From a checkpoint of a small transformer trained on Wikipedia.
Size: 14 layers, width 256, 8 heads of 32, MLP 1024 SwiGLU, vocabulary 32000, 22.9M parameters.
Training: a variant of SOAP for these matrices, 5348 steps.
Each number is 128 + 32 x the weight over the matrix's rms, rounded and kept within 0 to 255. Layers, rows and columns count from 0. Numbers have three digits each.

# layer 4 MLP up, 1024x256, rms 0.245, rows 423-456, columns 64-127
104098159124154155121175122085125148166098103137135114107142165144138146119159157110157109115167099144035070129098110114143128106170111116188100158146114140068115144146152181127078062098155095
088094136092113127136153112147136170112152128152130052144114077094131136150161090143102076153142151138107116121160125119120070153121144103150084124104106135123084162103125164121118119121125098
046177162122101141204098093091090120103107117158065089163140158134102149141116134153131150180117145089105158180117126118127108160121176135136134142123134135145143097087125130107119092107175183
087113125092154134104138106084125148102097204092102136132104146118148143083107100107057143127130079161100091087151130093112153130109072101129164131156156135116151083125150124144124165191122124
144125139120101118124182141153130109167131151091118128119117159152114098136133069171117120177179154156149122144112125115119136135111101114072105143119136090101135119130177108135054172131151162
125156070061164127131150072180078166091121140059181115135155103097123134158121103138136154166131118112127160106119111190136129110127073132110108077118137101138138166122150094129083133165128142
141128137112136090098151148120154186152051112095096156109165097132102174159162098227154170101124146136164145091198145152133113107189169142139147116121087124127170154122136094128067153119137106
099081128155125104080136192091118146110150141155179116149158171144067134148120151121139142089108121073135187157203133132115159162117170112158108136101153113115118137097102098155162184111060108
062164092166163057129129085088136147151111111141148128126142180119137080117102102104111130125069115138148149094131198093173108174162111128139102113103088093161187183115101207132133130139161174
117106100150104176187128124119104166121161128088162165145153065143083045081073196174129126174151166164163087104130177131197140126133151085095112094080091139152130101123132175136107139109212179
145170133108162186135105150154156185144068122170121115150081149119104107031172099089138089082078150091137111223041153180116151107160091097164140063119141120114096178163234133089109047088163164
113147123109089129149118188162128071157144111068139103164039138134149090144131119118136138157145135145083150078112100107125111128116130152172092100125084116159122142135129117133094096089118134
088126174085095141140090169120145158060139107122153147134160145070077122130149151126162177127113149119122068109097168097121143187154103129110096132160149109141133173141187139106070133171143132
109163087151162164086118130113137154132148106112074085143101105138116184219122132113109119129166092155169107075108145174145106151080139115134122102172087129135143134141126108148056164061115069
107106106072118100167110112111115193111113089135088137106122152219169088122154143119200155137050121134083104123157155109164134134150114140149132082121114087118158125082176143099111123116086137
108082128094067171123135138130056177123123169122127060093062153101148156128081117117105129137162109126131183110089098117114075139105143164137102140165129163174078134107107142138131136155124125
122185173077248149127114196146088159085136096076135132172102074103099091150087147116111114149135131139105082106127131163088138182134023111115131177155069208128139164113202102142124108168174068
066101118147151115119155134131134116156128170172082138159076096155157096139164121151132069147095147146095099076133158085164123134162121146136123070103101083138151141116106093135084157112151137
141099061108120153115154115130090104114163126142180126127141124104140174131144109095124170128117152117113164097117118153167134129142128126203131137137153137135160124119139116143108156118088149
185147128097169135142098121121122151129103141178109191123144114050178136073063141124108139131078178130154115124117152133142086097110159165099121136120101176096137114152103168188140113141169145
132173135072151099126163129135127093167135146157146191096181140172088145168155158108124171144150117139163108119113163121133124139141164146187144137162153168080157154156134103168153126108093106
107076161178085139132156151154178133064155136082106102129073143126145141095108130122162133127140108134120160109114125118078120141109046159104173171194130110199100126155151130157155097119126136
105080128051109133084169101108161169179148137125096086181159108105131140070128114090103108113116126196198143151133143140153115106124179067157125098066110189099192138137135155108111183117095141
131123146063140137102123085109096119116127160137047176149150162136129149105208137174103147133181141144134124141127101054126136129126106070118113138206142077161134142121120108192140208167147104
129084133156162133122098073082098043090102150086204104088112182139126110121159128085102110084146118125117090146106055139101101066107128118154123132055064089204150139098109122150111140133154179
128126131134158101137102110143150099104112161161133105075130144134113123135119059104117072123180123156112096156121147093087140087085121143136103156116070171089131157145150114079112124152105119
128105150112126110056182134115101113138075127155065153150125112089109120140099110112110204186090069121141132096063140140123129112069188111091158148129110103217161154082150138132086155123068114
129150074135119121102175122122145137143138073128177113125063125132154129116105169140127144160139117128113115101144111124129098137143100145104151171054091116092148106146112131140100073123115108
107111059131113127117173123175106141138142128062167162160072105167091095096174129131101120125139065150130095162135144133203159110139092106160043137118121064166167188118193170078106140142161109
131112132130156114173114108125165116149156110069175186122141099146122126119181098164176094103114104114119162146107101188145116138139115123161109085134136198114164121122119078123065143160136124
125123148121143053110137115138141144101099069097084130104153122085095108160134135142026124151119170079139151125119099097130093146114139104076122115117155168145140100128142097140122138114066101
087114172156120136156147115136149090153146104103126176162141172106166123092134146151151097168190145096134113148093184129113092154170148140144097139096123083130183103089092123107061094114156205
133172135155155161129170113163081024074138170140099144130126154163172168114092101120098122089120072111141107074206071125075151132219070102058125135174127133082156124095092119142111122135082102
148098150071112165151070158129169070105158102138102180110103222109156092094138154144106085102078118130127091145065144096129111117112080158108101125093110125204117167160055150113110131114096132
# layer 4 MLP down (transposed), 1024x256, rms 0.221, rows 423-455, columns 64-127
091114144054112073144144127096067164167120146182147092158140131161169116148120176030139194167163114170154097123231093114148044091116109151109118126158143121136102110110124134119162067079076133
074147110055127110088167090131147137139116104086105113150094152105135102125139146093083032119140197137091119102167136118119136134100125130160099105120175051166112114135181146124116108147149111
138135091154116150156120134115108147162134106099131097114172127094147144124111169141148076131128098096142143133125087106091119192141135107070123170151062146089178149114114111128141129149062136
099165111100147130194113133121126112179091106206116107140138112092108129178169156126146157130113116166168166159088176193098088129174182097112135100198104089114132094133158162141068075091145123
100119078155114133119126084179101118145137152117139145158124147098090119144113147113056158167157103105171151101128086130095100074136091111135100101120162137116108191158150204157144106172086113
121151157171126118122132129085121097110129150100104159145163106158129137120093130153084127135197107151118184084136127087144155153096111167136105101110097152125137147123093117142114154168179144
128157065182138171138104060159175087118135143220127135135154167051110102095094152132144120144120093154101087105106196059183115070124177124151131124129148111155111051116105218067092099169107125
160135128115099187084137108133153123140149138094171093150102083171127126127142114120155108149105141130099160092156214143089171136143121160168103161125152157149169122200148114155137107159166116
154108150086089145155132089129104113095126086191177137108138114138155190114104132139114163156139134109185045143166105076169115109154183108137109125148114154108159161169155154122114104089153078
123236130111105115118091193120129105067153134138144109113114205118172160113150188104135101078139153125071178147135110118137178051123138092131148125146147126131066141120136142084112097124183132
103092082124111136095173107075159065140095082189140127146091148065123206100114080141131086166161163116077119159113120100077149084120102099138130097156126125161073137133110142076141187103138159
115110076136171130172084128156113062118116090117081135126108121133083043069132163164152143183136135135133101186141152102151111148129204123131136105148064194160106081176129094136119107131143165
077192139119108127103136072145125133156156113193175170179162198121086171126098164073184154083080189193150143123098165106101139108160138147177116053151094117199165147162153140122144166104102154
152154134132175137155111113106133133200122138126109106093138142130164129104184083154138156096186129154107173150141106128152072134139116147140111096100108200117129147139117112091115142098156102
105161087132151144167069123151140103188119111070191091139152070085137128161093077131139119129165152206068065156081120091119130127129124147103124156196108159127105136096144133129154110114104086
048148128164141188099133147167128084151096061119075145164083138129080120154107143161157129164123088134137103157156150209135128166047106108088142171140123189171065109141120122173143182184196153
145116088171111080126070112106149075128097151204152109171118177100191163160184162128115133113148112107168152171144111135143121119047149119169122120124136134079088111126105114134115169123144178
141170074124146160117137159170212136163106103147119147105115117111097139108112183143164115112109123123122144118124067100120170124140134123171147100204082169105161180162102153148155121092114080
141107120147120136102117144114118181148094164123078157114150081194095101093160125136103135130135119144150136125153164171120145104126177167100116137135140131111167118108197159116168069095147097
089105129139134133118117134131112118147134122128123095123120131148103157185145110123134133137146121114123132108143118124109150132131092128165141110118128082154107157113144115116147158128082110
167141213162137153146136134137140185125123134130129170140110135073130056079111090153131164106128128122158136125137125111125117111109159149141100184039156054118138192098142112120083136135125142
134091108146088104093098141136122165104117111102133063162102084124069113137151150099171132161149172171129142129139051185086173120151108136182161131094193169092086147111134137101131095169139169
181141181143094074102080154086102155128081112102190189103141178136074112110118135122106127095162122113109108192187064121071113143101113150050099107175099153120104157130132135139106137170100124
087098122123175168125177111122080066201124119136140127099159106136124101128098115144115045180158132102132127091131111183098119137127137104121138057103111114142179164133153139110195042122088117
153136118114126083114096110108125118105113137101062153097124057081128186138113102162131094084126108190116167126160135065160143129127091159125125157178101185066125126167162124091148156129117118
152092092132136138145188116189172150140149177183132148127114129059144173142154168123182109072144129160145129086144119077124128085101143113109143106113143135085147103150147109098162128129181173
108139134143119123094137120137104086107063101119130082153155144136111129154145110153177125069171126130058172117069078085126129145137104114103093103099128180114106150060130043133029167125139073
090180112055180127100129133139134135202131114112123163127114209172083172135105173073157120174109128131130133160113141151101131117130117126153130120154148185112088133168081101105132049158098141
173146123093122127165108139117097175060139143154105162108136098105109173140148137168127155191164186071140120093106113060092139106095102203151117066131142174140093115193115140147126105154075141
047143143082056096164107138155143131121086133226120124110114164171143174124147140174158143169083111126120117121084166106117134157123127153156148187134138146135115117110138134059167100133107158
082147146091122120133108110095111111110140150108140117102066137151140093103101107120079087140128131086103144119165097141109158070183090126134110129139129092117113168144155101172143059164183091
123084147138128088167135139161115147104173153151114167128130135107119133121127149072126131065128142109147123106096150133189078162152185207172097087113071126096096132126144096125156088120058188
105140090071160153098106135186116165047150105154083185163155131169149156081125110143159144132108150061114102107146042149076078135133172115144138172111125105191085136134195084133157134068102144
# layer 4 MLP gate, 1024x256, rms 0.239, rows 424-456, columns 64-127
124122195140128106099182125122128119071114109134141135100171063147160137140167087168085117151089213091141136118128177092112132142202094118120113092134146128136101153081142144101181142146164117
151075215113083165136122153148111108082170125115088158061134097104132149155109108126126146179139115176132144134127100121076130157161068093151034126115092114164140095188141146124162109064152117
108122074125171123158108128109118127085056127163176173088122150171165141080144148118144144128090138115121116127164129140118162123118074170134128097107131106130098163140110196082161163182166113
107123114121139182105139104157179152144082113158096148159094136152134129167169165077187137149123119135113102162126210117179104136110100103121167128087106110153182128137120067148136087134104169
138083146153137209121180120100121164111114122146106128114063153085106130075128135126191128137186155102167102083106077108131121156054109170064145130134111066171142125125145158151130172114092159
119066145129140102160094153127146126160142160111124109113073100158111150107151134173155053113125153155128170143142168113180089134142166122121156138045050117135115146126074119051188188095160084
199160138099135146136097117155125138198187156109079123118128108144146137107138101117122124167150172161106141033103136107053097073073092114127162129122094122139166147131117121135119067137155141
115069126114094140115121133119150135129068132155119107125150115131169137077119131178156091189133084147145147109150122149155106158173134128087152110115141158173204165167170101071149115161174171
136130140092105178101113150103165066148092177146144085146118184078195156080124100124161119082096121121101144150059151176083105152139156113185114132173160167090104139152143081106158137146104086
164177152223053103202125156138024117116160160102116144128150162089106148147113114096077122130204165151135078065179111146164175102139175146159099176126159105189063190093082084146129187132075104
101149122118191106093139123105171127093084094144130113128124126139130110099107176096209122106118113096135134063144132096149115075151124118121112087108140105160089058088125075145140144156064107
087082031133095138111104149178118115145175085099003134086106094115063166192126107127109094181094102110141179157131111168174110129102148150108158147118147142141128138154119138154182131141159136
144102148142167112194125092109145150152098134164167109092140145098140182138128176113069110145082109063107075060084152130120166127151135145187119136135137171084105133157121131134074063147141082
169154120163092113075156108100157130176164111103135148066112075087080241121137135187103141078170137140135145100132159144145140128094118136098076166162132132118117133091088157091092155092140149
069085141099156124139128098182148107151127209162099165124152160146126164135115156095142134036135116135108122142100116164196126138104101085117137126117181133161108159122129131193159123073154111
086138151160167116171142136130163110098122126148194176090117154125155121163187137105149162138155093142131142144121119109141143156116149150129167146042123190117139072145096100134141129151087127
096120102145202150091191159110185142129115204163094127120072138224170127147139125162163080102146123114103113097085101086148164116163105126107076113158125107146122137144133072136089154123145153
146113113110132139146158133112090112082148126150164102131124140118132177122155125137117172177153124146128127107073128156161108139139132120169122195141174118169137132122111166139098114130097150
186147091118112105142114109104137155097124123181127204129138109071161107090089123105110155139080149138152115125106111136096076096120162157028096135093121181110151071135090140164121099100152144
116110089173148154069098156138109177129155136191129125122094107056165154098123110187113156183167166143127085116087149100093070113180121092108094122094122105171103098145134142097177119191128141
056124158150102136107202154155104150098137141163113107057155190103128153036072104144161176108165125115163114114110151135099101134138116149147142159161128115162129113152133129151174093176115121
116153165124163120195148106124114129147133110110083099145048096147121127178139121143148161101112123129092033095087145100105118050136089060152145172122139128234116104165089118150196163161141139
096138149183169127106160120054129096139168162158122095140084151180100151121182092124099106149193155162212146125178118106084106161087076112115186111122161094114128100083089134112190081136117071
153130138101128194112132151099142149209175098150090132127129108127171136080089117138107095113153145098155071172099128131148136112135147139166104131165126172063102091190121116198163130092090144
014149085130192075088124118109107143133167159135163156121070135131079146043116087125092120138105061070083159069117123060096158129159096139031150145143169143129145107131087101064134115092144122
072145105137135122175104086119133176070123095136170079131136087120132141109167157060117080062199173112146169182139162057099119115091131096051137104115102144100122173126166099170104114068132105
090162144109113169094145101094110126116156182114156111070132157144102108083121137034146166096134102071109125138074171198129114125095135097136154049131130185136121146129089084121120135149111074
112145111175151155085130188043104130147081121093115125143115125088047109133104144128182159090221074070135044191126159136118077148136118101184110140105146157142053092113139183106123124126139130
086135125107126148111100169161135139185132079108125120118154120156085110151133166070141083194144142099119128125124179164171150133130107063158145107091161131070144197087145134107137122151143056
134158138102111145107103154167090185111165108114167145162172181131085152147193138100116134186099163116115124117084176073162125067166132090119133129169136110117164109105173127110124085145086147
159101160132112114124042163171133103093137124145173172145123142157096109092186105104079081122118205109125131102069128084171119170118149134128118068131050086131121124159148151152137111139122181
137124102124127158071125113164117158117158130121112142143089109161169154112107090077090121134139085142109128098143120164107184110124113152144135093120141199110072073108142122120130157179125136
126138101110152177143135083126104155117128181074055117170133129163122120135151129120134214135131127131106111154139134138091182096127047170170129175136155137091124156098171170122109119082127066